Part of a small language model's weights: 7 heads of 32, 6.2M parameters.
Each number is 50 + 10 x the weight over the matrix's rms, rounded and kept within 0 to 99. Layers, rows and columns count from 0.

# k: layer 4 attention key, 224x224, rms 0.0605, rows 188-191, columns 112-223
# q: layer 4 attention query, 224x224, rms 0.0601, rows 189-191, columns 112-223
# v: layer 4 attention value, 224x224, rms 0.0554, rows 160-187, columns 112-223
# o: layer 4 attention output (transposed), 224x224, rms 0.0481, rows 160-186, columns 112-223
k188:42 33 45 56 69 50 51 55 49 47 44 42 46 57 43 56 51 51 53 60 59 55 39 53 48 45 59 54 49 35 53 43 59 46 34 28 44 44 42 44 53 60 62 46 53 53 45 43 51 50 54 48 46 51 59 43 45 50 46 39 54 41 40 55 42 55 39 56 55 44 53 55 50 41 56 50 49 57 60 57 41 59 63 40 44 58 45 54 50 54 55 41 49 51 64 45 34 26 47 44 46 43 59 46 63 57 39 62 58 43 59 59
q189:51 50 44 48 30 61 34 52 46 46 63 39 49 52 47 40 57 50 57 49 44 38 58 52 51 31 51 45 50 52 53 40 38 43 49 48 40 49 54 47 58 53 44 51 54 61 56 51 54 44 56 61 54 47 55 48 57 49 48 60 54 54 53 36 47 56 40 52 30 50 42 42 65 61 27 53 52 41 61 34 48 62 52 62 52 48 57 41 48 55 43 68 60 50 52 45 38 39 42 59 55 34 41 47 50 74 49 54 60 61 47 30
k189:58 46 52 40 49 47 61 56 69 47 52 58 47 44 52 45 55 53 55 33 49 50 48 51 46 71 60 50 51 58 45 70 58 48 51 58 47 45 53 62 38 60 61 47 47 40 40 54 58 52 53 51 60 44 53 41 60 53 58 50 61 48 64 45 43 48 56 55 59 54 43 43 45 62 44 59 56 58 51 49 50 55 43 49 42 49 46 49 44 58 42 44 46 56 38 49 53 40 53 43 52 49 53 47 45 34 40 41 52 52 27 66
q190:46 61 38 37 48 50 68 72 44 54 48 54 57 49 55 52 43 43 38 54 66 65 46 44 56 52 56 40 61 59 46 68 53 44 57 66 28 57 46 36 45 57 69 54 35 56 55 56 50 60 44 38 64 62 64 50 63 58 68 49 46 49 43 65 69 35 67 64 53 51 53 50 45 55 69 56 47 50 53 46 63 54 44 53 47 58 49 50 35 45 59 31 34 43 46 57 50 64 50 41 52 58 37 68 70 55 57 49 46 66 42 61
k190:51 55 41 45 55 42 75 41 49 53 40 59 59 43 50 54 59 61 63 55 37 50 45 46 57 32 49 62 39 47 46 51 57 46 61 66 63 36 59 61 43 44 40 42 65 51 41 41 43 45 50 67 53 54 57 63 47 56 59 44 39 47 61 57 49 45 40 34 56 50 52 43 44 45 54 43 62 53 37 58 57 43 59 38 48 55 55 52 49 54 43 51 48 49 43 45 62 48 62 55 32 50 49 45 56 52 44 60 46 39 39 64
q191:34 64 40 37 29 59 46 33 56 63 55 63 51 37 50 50 72 44 38 37 46 53 40 66 60 41 49 32 43 41 51 71 31 31 45 63 64 40 64 48 66 41 44 49 63 49 63 45 45 44 53 59 41 55 52 26 46 50 40 66 59 51 60 37 33 58 50 55 63 59 55 69 69 41 42 43 62 47 30 47 60 61 36 36 52 47 64 73 29 54 49 57 49 73 33 50 40 40 51 43 40 61 62 61 31 41 42 18 45 60 53 47
k191:53 60 49 57 37 44 47 38 57 45 32 45 44 51 60 39 59 49 56 49 63 43 47 73 47 45 61 38 61 34 42 45 50 50 43 49 41 52 45 52 65 59 44 60 34 65 42 51 47 55 41 42 61 53 47 45 50 63 46 48 49 41 54 44 36 67 50 62 29 33 43 59 51 56 66 51 51 44 46 44 39 45 53 64 64 62 51 64 63 52 62 31 47 53 33 23 42 53 38 46 50 55 59 60 34 56 48 52 52 51 63 39
v160:29 58 37 50 47 60 52 40 61 48 48 44 46 62 46 55 44 59 42 48 39 47 39 66 28 30 53 27 41 47 49 53 51 47 54 23 51 57 38 50 63 35 60 46 48 29 67 54 53 50 51 51 37 38 44 49 34 55 65 54 53 32 50 53 54 37 48 63 35 40 57 47 49 45 44 49 52 50 45 61 47 54 52 51 38 57 47 42 42 63 63 57 50 45 58 61 66 39 52 53 53 42 52 36 51 46 53 57 36 42 39 58
o160:62 42 60 59 56 51 48 47 43 51 46 42 58 68 47 33 51 64 40 53 45 63 53 62 60 67 47 69 70 50 41 52 63 42 46 41 53 65 53 58 49 56 67 54 51 52 47 59 58 45 70 36 43 34 38 41 39 48 38 58 51 60 47 38 39 39 58 33 50 51 48 62 51 47 57 57 63 55 65 38 54 54 53 40 61 59 55 47 45 68 33 63 42 49 44 32 39 49 62 54 66 53 49 38 51 50 43 47 62 42 47 41
v161:51 68 54 62 36 47 29 66 50 67 50 56 64 43 31 61 34 75 46 48 55 62 63 45 52 46 63 39 53 44 41 47 49 48 49 39 59 61 38 36 53 45 47 52 37 48 54 47 43 59 62 54 44 47 42 56 62 43 61 43 55 59 56 56 58 41 63 46 53 52 59 56 62 53 37 38 63 47 60 48 38 47 43 47 64 49 63 33 39 57 47 49 54 51 56 28 44 55 50 35 63 62 52 47 39 58 39 58 49 50 31 60
o161:51 47 46 64 38 59 44 42 55 46 52 44 41 57 50 50 63 58 52 43 52 54 45 64 40 52 24 60 57 47 63 36 49 52 45 49 36 57 51 61 32 55 52 35 62 51 46 47 68 35 65 70 51 54 40 51 42 62 40 49 50 60 52 68 49 59 39 49 30 61 38 55 38 38 55 46 32 48 49 40 36 44 63 52 40 54 47 54 62 58 45 53 53 34 58 40 49 42 47 57 53 49 57 56 65 48 52 49 49 43 55 41
v162:58 35 39 56 29 34 56 49 53 57 43 54 53 52 47 53 41 58 57 53 71 58 43 60 53 41 45 49 45 69 53 49 52 59 46 49 45 42 60 52 48 61 30 45 51 30 40 55 38 63 40 57 58 64 71 50 60 46 52 39 45 58 48 52 57 59 45 58 39 44 60 45 38 61 74 53 69 47 34 41 37 52 55 52 45 42 59 53 61 36 52 59 62 46 54 32 42 45 41 44 38 54 48 44 64 55 33 56 50 34 48 50
o162:28 63 73 49 59 48 43 40 32 45 57 46 53 41 62 41 75 60 47 47 50 44 53 43 48 47 50 67 58 46 59 46 52 43 47 55 54 55 46 50 59 45 49 42 49 54 44 29 49 59 42 53 35 33 55 43 61 46 45 50 51 54 46 44 42 58 41 63 65 57 67 64 50 44 51 66 42 51 52 58 39 54 49 46 53 57 53 38 47 57 62 52 51 75 56 61 56 54 57 53 51 55 52 61 43 47 54 52 38 38 56 50
v163:47 41 52 55 53 51 34 58 50 62 53 55 54 49 29 53 42 59 66 51 65 61 43 54 48 52 63 48 48 50 31 34 49 44 53 50 65 47 54 53 63 47 63 62 50 51 44 47 49 57 55 60 45 47 49 44 56 53 55 34 53 55 48 41 42 37 60 38 36 54 34 70 54 67 43 55 48 34 53 45 33 58 61 47 50 57 48 49 66 51 61 68 54 59 64 42 66 52 54 38 60 48 68 45 39 69 46 54 62 57 51 37
o163:64 53 51 64 50 39 50 53 52 42 39 58 40 55 46 49 61 48 61 57 58 37 55 44 30 47 44 40 47 42 58 48 48 52 40 50 43 59 45 52 55 62 47 26 60 55 44 44 54 27 50 55 56 43 62 55 57 52 41 61 57 39 52 54 60 50 50 52 49 64 39 25 58 39 40 36 22 45 58 47 44 44 55 42 52 52 50 44 52 59 45 48 70 44 53 54 69 37 54 50 51 62 52 55 79 50 53 43 56 40 68 44
v164:43 64 51 45 47 39 76 53 54 56 52 50 55 55 53 44 38 60 37 39 43 54 45 63 63 37 60 23 44 62 48 25 51 38 42 41 43 56 48 39 53 38 49 46 52 42 60 56 48 57 44 58 31 49 45 43 57 61 75 42 55 60 48 45 49 41 51 58 47 47 44 61 55 59 70 63 55 54 44 40 47 37 74 39 56 60 48 45 68 65 29 44 62 64 56 59 70 42 45 46 52 55 59 55 61 66 59 49 52 54 51 44
o164:47 52 62 60 45 50 36 49 53 47 36 54 32 59 34 55 38 58 44 52 49 40 53 41 36 47 40 53 60 35 32 60 45 56 32 58 55 59 45 62 57 52 60 44 48 50 49 54 49 46 57 57 45 47 39 39 44 44 36 58 54 57 82 43 63 41 49 48 49 45 46 56 39 54 50 39 43 41 59 59 47 49 43 56 43 47 56 38 49 41 48 58 55 37 40 46 55 42 49 54 52 44 48 47 54 51 46 49 46 43 45 54
v165:62 46 45 57 65 45 54 60 47 45 51 42 44 33 52 62 72 35 41 46 77 59 32 44 48 36 64 47 48 56 39 42 47 58 56 30 39 63 65 42 51 41 52 47 52 48 39 57 62 40 40 57 47 52 50 45 52 52 65 60 43 56 52 53 64 55 39 43 47 33 60 52 45 54 58 26 57 39 47 55 66 35 39 31 55 39 63 41 50 56 48 71 54 51 59 54 59 48 52 72 53 39 61 46 51 53 52 54 42 57 52 68
o165:39 50 67 55 51 52 41 37 52 56 45 53 46 53 36 57 54 50 63 57 40 54 43 54 40 45 55 56 41 45 58 34 53 42 44 57 50 54 59 33 55 58 46 54 48 43 46 39 42 44 51 53 42 43 40 52 42 42 38 49 51 61 65 36 61 57 52 56 60 50 43 53 54 61 45 59 39 51 45 57 44 61 64 51 66 47 40 23 47 52 40 43 55 61 45 56 53 28 43 42 43 40 55 52 44 56 51 40 51 36 51 48
v166:64 57 55 39 59 60 42 71 60 62 55 60 42 42 30 57 26 42 46 33 45 38 50 49 47 51 58 57 47 51 47 41 37 63 31 56 46 40 55 60 46 53 53 45 49 58 49 55 47 47 46 40 55 49 51 49 61 50 56 50 53 56 53 36 54 66 50 54 68 52 63 56 46 52 34 51 54 56 45 36 47 56 57 54 44 64 51 36 45 58 54 30 43 50 40 54 51 56 56 43 32 55 57 59 51 24 44 57 66 41 44 43
o166:45 52 39 42 46 63 45 47 53 43 43 42 48 52 51 52 60 48 51 44 48 53 56 42 54 43 54 52 46 57 56 63 48 58 70 56 41 59 39 61 40 39 45 52 42 39 46 44 59 49 44 46 39 60 48 55 48 55 57 33 41 43 26 59 39 47 50 61 55 52 40 52 45 31 60 59 39 48 39 42 60 49 52 51 35 66 61 65 43 35 55 54 45 56 43 54 50 60 56 40 58 60 50 54 53 45 61 42 31 54 54 53
v167:47 41 42 55 42 50 60 43 71 57 55 40 61 44 43 53 46 64 65 66 55 34 43 41 39 39 32 60 31 59 58 47 42 41 53 65 48 36 57 66 28 44 32 37 38 50 49 48 58 43 38 54 69 45 70 48 47 44 21 52 53 46 47 43 45 54 38 58 54 41 58 40 45 61 68 49 47 65 53 63 58 35 49 49 30 59 41 46 54 39 52 56 42 47 52 62 48 49 45 58 32 49 41 45 65 44 29 53 51 36 47 59
o167:36 56 59 49 68 57 55 50 43 43 31 54 47 47 57 37 52 64 43 54 46 60 47 49 63 57 55 50 61 53 44 63 64 49 57 49 55 49 41 56 55 58 59 45 45 53 46 39 48 58 50 31 30 47 46 60 55 52 64 36 41 52 48 40 28 57 60 47 75 43 46 69 55 60 43 62 59 52 38 49 51 61 43 44 56 48 58 52 28 64 66 57 35 72 39 52 46 45 50 40 60 53 44 46 25 53 49 48 48 52 38 45
v168:61 55 62 43 55 59 42 47 50 59 60 56 37 39 52 35 46 26 50 53 42 65 51 47 61 48 38 61 55 46 44 45 50 54 48 45 50 52 41 56 42 56 35 53 54 66 57 56 58 48 26 42 50 44 43 54 39 42 53 64 48 58 41 38 72 62 48 46 51 45 52 48 43 59 53 51 59 61 47 54 46 41 46 52 66 60 44 47 56 51 55 31 40 51 42 38 51 42 47 61 51 63 54 59 57 48 67 37 44 57 52 53
o168:36 50 51 43 57 47 41 64 48 54 50 40 47 51 49 56 45 45 49 43 50 40 43 53 58 56 64 46 36 49 41 52 54 58 47 59 52 54 61 49 57 32 50 58 41 37 59 57 61 54 43 52 58 70 46 41 42 48 51 45 49 46 46 53 46 41 56 58 57 44 50 36 48 45 55 49 51 54 37 54 55 55 47 62 43 52 45 59 43 28 67 59 48 45 40 64 48 57 51 52 46 33 60 53 40 45 53 51 44 55 53 58
v169:48 48 46 45 60 53 50 44 49 69 48 65 34 42 47 27 48 55 23 41 63 64 72 59 48 40 73 45 63 47 51 38 49 54 43 30 60 53 35 50 56 43 52 57 57 52 60 49 35 50 74 59 59 43 46 64 58 38 66 55 49 41 45 60 36 40 65 42 48 42 41 48 55 70 50 41 54 59 47 55 40 55 43 54 59 42 50 52 51 56 48 53 47 47 91 56 78 72 42 24 43 45 36 52 56 48 47 47 41 50 50 45
o169:59 45 62 41 61 49 43 42 45 62 46 42 50 65 36 58 56 48 43 47 31 44 45 52 64 59 55 47 53 50 41 58 58 61 39 59 40 62 40 62 53 49 67 39 49 50 58 41 63 45 40 59 44 48 62 27 33 52 54 56 46 46 77 47 56 51 35 44 44 54 67 48 46 43 50 52 48 61 62 48 36 48 41 58 46 54 56 42 50 65 39 62 47 46 40 28 38 41 63 66 52 50 47 64 63 55 51 44 53 50 51 43
v170:47 35 52 40 42 67 60 53 35 49 26 55 58 59 56 39 43 70 47 73 47 48 58 53 49 54 42 54 34 61 51 49 69 47 73 57 55 37 28 51 32 52 56 50 55 45 50 41 43 57 76 38 66 53 46 48 59 42 49 51 56 44 53 40 53 52 52 63 42 58 28 47 45 52 69 60 64 57 59 49 49 33 49 48 57 43 53 62 47 35 64 53 47 57 44 42 46 65 52 47 55 55 61 52 47 50 47 43 40 44 34 52
o170:60 44 68 48 50 36 45 58 56 47 56 61 41 53 47 48 50 54 48 32 45 54 48 41 53 51 47 47 68 44 45 50 44 53 48 47 39 46 52 44 41 44 54 50 65 57 56 52 43 46 59 49 49 41 55 72 43 59 48 57 38 37 48 55 55 57 37 35 46 54 64 60 48 55 42 47 60 50 42 54 48 65 40 45 60 40 54 60 57 49 53 57 52 55 44 55 49 55 48 53 51 42 35 55 46 37 53 59 49 61 39 44
v171:58 58 53 50 39 62 51 48 49 48 53 63 55 55 54 57 56 58 42 54 33 66 46 65 38 43 53 53 46 52 55 57 49 57 43 46 56 61 44 59 56 47 53 46 32 36 63 58 37 52 51 48 58 56 38 46 43 56 46 48 63 49 45 63 41 47 48 60 38 41 55 37 61 65 33 59 34 54 50 58 39 52 50 59 55 44 53 38 38 56 53 32 57 50 48 44 54 43 56 35 62 49 48 34 53 53 54 53 47 59 42 47
o171:51 34 49 56 56 45 41 60 51 55 50 33 58 54 55 45 54 53 43 60 56 51 62 55 47 55 46 59 59 54 49 41 49 50 33 46 57 55 48 46 42 52 46 55 58 47 53 65 61 47 55 42 53 57 56 54 47 52 47 65 53 47 58 60 48 52 52 32 52 55 39 55 47 35 60 45 59 54 50 45 53 38 52 38 49 52 46 47 57 44 36 57 38 33 53 46 45 49 65 68 54 50 55 41 57 54 42 61 55 45 47 49
v172:49 66 42 38 34 48 41 60 62 48 58 50 41 56 61 54 51 17 52 34 46 43 47 41 54 56 39 52 52 44 44 61 37 64 43 56 46 37 68 46 47 59 42 61 47 66 42 43 46 46 46 49 47 55 56 59 52 54 44 57 48 67 52 44 58 62 52 44 48 63 60 71 54 48 49 51 49 48 49 50 58 67 60 60 51 41 36 68 46 43 49 44 49 47 44 41 40 56 54 63 50 68 42 55 41 41 61 36 67 55 58 52
o172:53 51 27 37 49 48 49 61 50 51 51 44 58 43 54 58 37 41 54 55 61 47 35 43 53 39 57 48 41 58 44 55 48 49 59 53 53 44 46 47 61 39 44 52 45 42 51 58 59 56 30 52 65 69 51 38 70 58 53 50 54 43 27 54 48 37 61 59 41 53 47 43 54 42 55 47 59 47 46 58 53 52 52 57 46 48 57 66 52 44 59 26 49 56 50 62 47 65 52 41 50 51 50 63 54 42 52 49 36 58 64 64
v173:57 59 61 45 59 50 44 47 40 38 43 64 49 51 58 41 49 36 35 46 57 56 43 62 48 57 53 54 63 39 53 61 45 58 59 38 43 61 48 38 41 54 50 49 50 50 40 35 47 55 47 49 37 60 40 39 37 47 44 56 45 65 54 39 61 71 53 44 53 58 59 43 55 58 47 49 38 51 38 55 49 63 50 44 61 61 57 58 30 43 50 33 32 36 59 62 59 39 50 51 62 62 56 55 56 49 40 49 49 42 60 43
o173:47 47 46 55 43 40 36 45 60 48 46 44 53 64 29 77 48 42 52 49 56 53 54 53 53 59 51 58 43 58 54 44 36 53 47 72 46 50 53 31 56 38 45 61 65 47 64 61 51 42 41 45 62 57 46 52 57 46 56 45 50 45 39 57 40 44 42 59 45 55 60 48 41 48 53 56 47 54 69 52 50 41 51 52 63 45 40 46 67 64 41 51 44 49 50 36 36 65 66 38 38 44 46 63 33 40 67 45 42 55 63 63
v174:52 44 54 58 65 47 63 34 43 53 56 59 43 39 52 53 41 56 53 46 61 55 48 70 39 65 53 48 57 67 55 39 53 51 51 48 53 55 41 50 49 38 67 60 56 53 46 55 36 43 62 51 41 46 36 56 64 48 60 64 61 39 61 37 48 41 53 64 48 48 60 39 59 62 49 38 66 52 46 68 30 45 60 43 49 42 66 34 52 50 61 62 56 50 55 38 62 48 47 59 57 44 53 40 54 64 46 49 45 45 44 68
o174:45 46 66 63 43 57 45 38 53 45 49 52 43 58 29 45 68 62 37 54 43 53 50 47 46 50 47 57 44 49 55 42 57 52 40 43 35 42 52 47 52 64 53 37 61 44 41 50 47 42 55 51 35 45 58 54 27 45 39 40 56 68 68 29 59 53 44 34 68 34 47 58 42 51 45 46 37 42 52 51 36 48 50 39 55 52 49 28 51 65 37 61 58 44 43 55 56 32 51 57 50 46 50 57 56 61 46 53 61 34 51 44
v175:57 55 52 51 46 56 58 55 70 63 55 62 39 70 66 44 63 23 49 45 46 59 47 40 48 32 45 60 39 55 70 30 27 61 46 45 47 54 65 50 27 43 46 41 53 45 46 61 67 52 38 67 55 79 46 46 45 51 57 54 35 57 41 56 60 45 56 59 53 59 41 59 43 45 46 54 56 44 47 35 60 44 52 48 35 49 49 37 38 49 49 51 58 40 38 58 46 47 53 55 33 48 44 47 54 48 40 52 47 67 59 49
o175:39 53 56 32 77 48 54 65 52 55 35 53 62 60 51 53 27 56 51 60 55 41 50 40 55 50 64 34 59 54 37 51 57 47 31 55 61 55 65 54 71 50 47 51 36 46 63 56 44 66 41 37 42 36 46 44 45 58 65 57 47 28 54 28 55 48 45 51 54 45 60 61 63 43 71 45 59 66 41 57 60 72 36 48 45 63 46 57 36 34 58 34 28 64 34 52 49 55 68 52 41 52 46 49 48 37 55 51 45 45 61 62
v176:50 50 58 50 39 46 60 36 57 37 53 57 50 42 34 62 47 65 49 59 54 62 49 68 54 53 52 35 53 60 51 40 55 44 62 45 46 55 54 45 50 54 43 42 36 40 43 45 50 54 47 54 44 55 43 48 60 45 51 44 58 50 54 47 47 55 48 54 41 30 43 50 59 49 43 56 48 46 51 55 42 49 60 58 35 60 55 44 56 54 74 66 69 55 61 34 48 55 52 38 60 47 56 41 39 63 48 45 54 42 47 50
o176:48 48 62 66 45 55 40 49 45 32 55 41 49 50 49 40 61 54 47 43 54 59 53 60 42 64 41 61 55 47 55 41 41 50 38 44 54 60 44 50 51 52 56 51 60 53 52 62 49 46 56 48 40 40 56 71 58 40 35 50 56 51 40 48 56 53 42 38 41 52 40 40 55 45 42 60 38 43 66 47 36 50 63 41 53 45 39 39 56 58 46 63 52 42 57 53 70 46 44 52 55 57 48 49 46 42 48 66 59 50 61 34
v177:61 46 53 30 36 41 57 39 37 48 41 29 61 33 46 44 62 45 39 52 59 35 59 52 53 42 51 54 64 51 48 80 35 60 51 55 40 44 38 52 53 41 47 53 52 50 53 44 55 57 55 51 65 68 59 41 71 51 38 52 62 40 48 52 36 41 42 54 36 38 61 52 54 40 55 29 54 48 46 59 39 49 46 41 34 57 34 63 48 49 46 53 49 45 58 44 35 47 54 42 82 44 50 55 65 62 51 57 48 59 56 50
o177:37 48 27 44 45 35 41 57 52 43 71 58 45 50 64 49 65 63 49 51 46 50 46 54 56 51 44 56 45 51 53 47 48 30 31 42 53 31 49 33 51 40 54 64 53 50 51 59 53 56 58 31 35 50 63 63 61 48 57 71 47 46 53 49 44 54 46 36 51 60 70 52 54 42 54 49 50 46 57 38 54 40 73 51 39 34 66 55 39 61 49 46 46 44 54 39 53 60 45 44 41 47 47 47 17 56 49 57 44 48 57 46
v178:51 42 41 46 64 57 56 44 55 59 48 55 46 38 41 44 55 40 44 49 39 54 49 55 43 42 56 71 62 44 43 57 47 52 34 55 54 56 42 54 51 52 59 44 46 45 60 57 57 35 58 45 62 55 61 43 44 46 17 38 63 49 48 70 32 30 54 47 59 74 61 43 53 53 44 51 55 42 47 60 55 60 44 70 56 43 52 38 47 47 50 39 58 47 47 61 65 53 48 32 43 36 46 41 48 53 54 53 44 67 59 52
o178:46 46 44 48 48 63 55 58 47 54 34 28 68 43 78 41 54 72 58 68 48 47 56 44 62 64 53 38 64 66 44 48 53 53 49 33 48 62 37 56 55 54 34 60 48 42 57 47 56 61 50 49 55 58 40 30 49 59 64 43 45 38 66 61 59 48 57 42 39 31 51 60 48 41 50 54 59 63 45 45 59 27 45 44 41 50 49 55 55 57 49 51 27 35 38 38 34 32 48 56 52 45 52 51 42 44 51 54 47 40 38 53
v179:38 64 64 58 48 53 54 47 44 56 55 64 53 58 40 58 55 52 41 60 50 71 56 60 39 46 60 33 39 53 38 46 48 54 56 44 48 60 42 44 58 46 48 61 42 38 62 60 46 57 59 54 36 42 27 47 56 53 64 43 71 44 53 55 48 33 53 61 30 48 37 58 55 55 40 65 49 45 62 50 45 48 49 55 54 52 43 40 56 58 52 63 57 47 55 42 68 57 37 50 47 32 60 39 50 54 55 57 36 64 36 40
o179:66 33 61 57 53 54 36 47 48 59 47 53 43 60 48 46 53 55 46 47 49 46 60 53 32 50 42 52 63 44 51 37 59 46 32 44 51 52 56 53 44 64 58 46 58 57 54 49 56 41 51 48 52 54 51 53 43 52 35 66 51 51 75 39 61 53 45 27 46 46 39 52 46 51 53 39 45 49 56 44 53 51 50 35 45 50 38 48 58 56 37 51 50 35 52 56 52 34 62 63 67 50 59 42 57 43 45 54 62 37 52 45
v180:38 44 49 56 57 43 65 52 57 38 41 52 56 67 67 51 57 60 55 47 64 55 47 55 47 64 50 57 63 58 65 37 49 30 64 63 55 51 47 60 50 50 56 52 58 53 51 63 55 50 44 50 47 54 62 49 52 57 56 44 54 33 57 60 37 52 53 54 65 66 41 51 44 72 65 52 60 55 48 46 35 36 57 61 41 51 42 62 43 46 46 51 64 57 52 70 54 55 49 52 54 66 47 45 49 75 51 50 64 50 61 41
o180:52 59 69 44 55 54 48 50 50 57 51 54 48 48 35 38 39 47 36 43 57 52 63 31 60 47 51 50 40 46 40 66 45 58 42 47 51 34 36 41 52 65 59 54 52 65 57 50 25 55 61 57 39 36 60 47 42 44 51 53 40 43 59 33 45 55 38 50 57 35 57 50 38 44 55 39 62 52 59 62 42 55 47 51 50 42 68 49 48 57 59 50 57 57 45 42 40 64 56 38 44 46 39 68 52 56 46 61 60 63 59 54
v181:60 49 51 48 57 55 52 56 48 56 46 58 57 44 43 60 57 72 37 68 47 62 49 61 52 46 64 42 58 50 33 53 62 51 51 33 58 52 33 41 66 54 53 40 41 50 59 54 49 43 64 54 43 50 53 45 54 43 66 45 62 46 55 58 51 42 62 55 51 45 49 50 49 42 25 56 60 35 58 45 26 58 36 61 35 59 65 45 46 57 57 47 59 40 46 38 68 67 51 33 55 37 58 50 41 62 48 55 45 68 36 52
o181:56 41 55 68 34 58 47 46 41 39 45 40 51 59 55 46 51 56 44 53 53 55 66 46 40 60 26 52 54 61 65 33 51 56 36 39 38 58 51 54 39 53 52 49 69 44 47 59 65 38 64 57 46 53 54 54 50 55 39 51 59 45 65 56 69 52 49 43 30 40 38 50 48 43 56 49 36 48 53 46 35 36 58 42 36 51 38 39 63 59 37 59 52 24 52 42 49 32 51 70 58 54 64 46 68 55 59 61 54 29 55 45
v182:42 61 52 57 64 43 47 58 63 61 46 62 21 49 38 43 57 49 42 45 27 53 50 43 43 50 60 44 57 46 56 44 50 51 45 54 50 58 60 32 47 44 54 52 53 50 71 50 57 57 59 46 32 48 48 52 37 53 53 48 41 36 47 59 57 34 67 43 41 54 55 51 56 21 25 53 46 37 48 57 49 40 37 58 53 39 47 49 38 60 39 49 57 49 61 36 60 53 42 42 55 45 44 42 42 60 57 53 40 61 58 50
o182:59 30 56 32 52 45 52 41 40 62 42 41 64 54 48 42 56 47 59 54 50 36 55 64 32 53 53 48 48 52 44 38 50 55 51 50 55 64 37 67 41 56 33 56 37 48 47 49 61 35 48 47 53 57 47 35 37 65 44 60 63 52 53 33 71 45 62 50 45 35 46 53 46 50 64 63 52 61 39 31 50 49 53 45 54 46 45 44 51 60 44 36 49 52 59 59 53 38 50 52 56 37 54 38 66 50 38 46 57 49 41 50
v183:65 49 48 58 44 53 53 33 39 43 37 59 41 53 65 42 47 54 42 49 46 59 66 64 47 45 67 42 57 35 60 58 51 51 46 48 53 47 26 46 64 49 52 57 42 46 71 56 53 62 76 62 49 45 48 52 75 44 54 59 60 58 57 55 47 47 51 42 54 44 59 35 38 38 27 33 66 59 29 32 29 52 53 61 51 67 53 46 55 41 48 41 36 49 48 54 50 49 60 18 46 53 37 52 49 39 45 65 52 42 34 48
o183:44 50 65 46 42 53 38 44 51 66 54 32 53 50 46 38 38 50 34 42 53 43 56 48 49 58 55 55 65 60 55 43 37 45 54 51 42 64 53 50 36 39 69 63 53 54 42 47 47 45 37 40 43 46 50 56 32 41 50 47 44 41 50 61 53 61 33 61 41 57 53 61 38 55 54 74 50 57 76 45 52 50 54 46 36 55 61 51 48 58 48 55 45 28 69 32 42 65 55 58 62 68 48 35 28 52 55 48 32 57 38 42
v184:52 47 61 48 44 49 49 42 54 56 52 62 47 55 41 63 56 59 51 68 54 35 53 50 45 30 50 49 41 57 53 57 70 51 39 40 53 50 34 54 44 52 38 40 45 30 57 43 46 51 45 68 47 65 61 54 60 47 44 38 55 47 58 45 25 49 52 51 48 28 61 50 58 50 44 35 38 46 48 59 40 60 61 28 36 54 37 54 53 53 56 68 60 49 46 42 42 47 66 40 42 62 36 43 52 57 57 59 64 66 26 78
o184:57 61 42 69 66 59 48 43 61 25 54 38 49 60 63 38 52 70 45 55 53 40 46 54 50 56 40 59 55 55 60 48 55 54 42 44 42 57 59 39 57 60 69 25 47 56 39 48 51 51 47 49 39 45 57 55 51 53 36 55 58 53 42 50 50 54 49 45 53 64 46 53 45 31 47 59 60 51 56 48 43 49 65 40 48 66 51 38 46 63 59 52 61 52 60 43 51 48 39 51 39 67 45 45 53 44 50 53 47 28 52 34
v185:36 35 56 51 42 54 43 36 54 69 58 38 34 57 41 53 57 42 64 48 46 64 35 53 53 64 50 52 66 52 44 35 46 45 52 56 55 38 42 58 38 53 51 34 52 53 52 53 49 39 37 52 51 43 61 58 38 46 54 58 51 46 54 42 43 57 55 61 66 65 52 60 47 72 67 30 74 62 49 54 51 56 36 62 35 60 45 57 33 54 64 51 43 39 52 55 51 40 69 36 49 58 33 65 49 62 47 59 65 50 60 58
o185:47 52 49 42 51 53 56 51 50 46 36 54 66 40 49 52 49 53 43 55 52 38 60 38 74 47 63 46 48 47 42 61 54 58 35 39 40 46 57 61 60 45 40 39 51 55 49 60 57 55 55 48 30 48 59 44 46 70 43 43 62 42 43 45 50 51 60 55 68 40 55 46 55 43 48 42 36 37 52 47 55 59 61 37 50 50 54 64 45 63 51 70 54 68 27 44 44 62 44 48 52 60 47 62 53 46 63 40 57 30 67 56
v186:56 61 55 45 45 58 42 57 49 49 56 61 55 53 44 54 44 57 54 47 40 68 61 51 51 45 64 53 42 38 35 49 41 40 53 51 47 46 46 50 60 55 52 60 51 42 68 58 54 48 73 46 43 34 43 40 42 47 51 51 56 49 50 40 55 51 61 41 61 68 58 49 35 40 35 59 51 57 47 50 47 56 47 59 54 70 39 54 64 51 54 45 44 31 56 58 65 48 47 67 52 49 54 61 38 36 53 56 71 53 61 50
o186:57 53 43 53 44 49 49 35 47 55 37 39 40 41 36 47 53 39 56 48 59 47 45 35 45 45 57 37 63 53 52 44 50 57 59 54 40 51 53 52 39 40 44 57 49 46 52 53 64 45 47 59 54 68 43 58 59 56 54 36 36 38 48 63 55 37 65 53 50 51 45 41 44 51 55 54 38 44 38 42 57 35 46 42 37 49 59 70 44 50 44 57 51 33 50 44 40 45 51 50 56 59 61 43 48 45 56 44 37 52 39 47
v187:44 28 40 41 68 51 45 41 43 46 50 44 58 63 38 36 64 43 49 69 63 50 55 26 62 50 47 60 43 34 62 50 56 55 47 62 38 48 55 59 64 37 73 42 44 40 60 46 41 51 43 63 61 41 50 53 55 48 41 61 22 74 40 53 39 68 59 44 57 58 54 32 52 31 60 48 42 43 37 26 55 37 64 47 73 40 32 50 58 61 41 72 66 43 42 41 42 46 45 59 52 42 67 45 47 51 59 36 48 61 31 48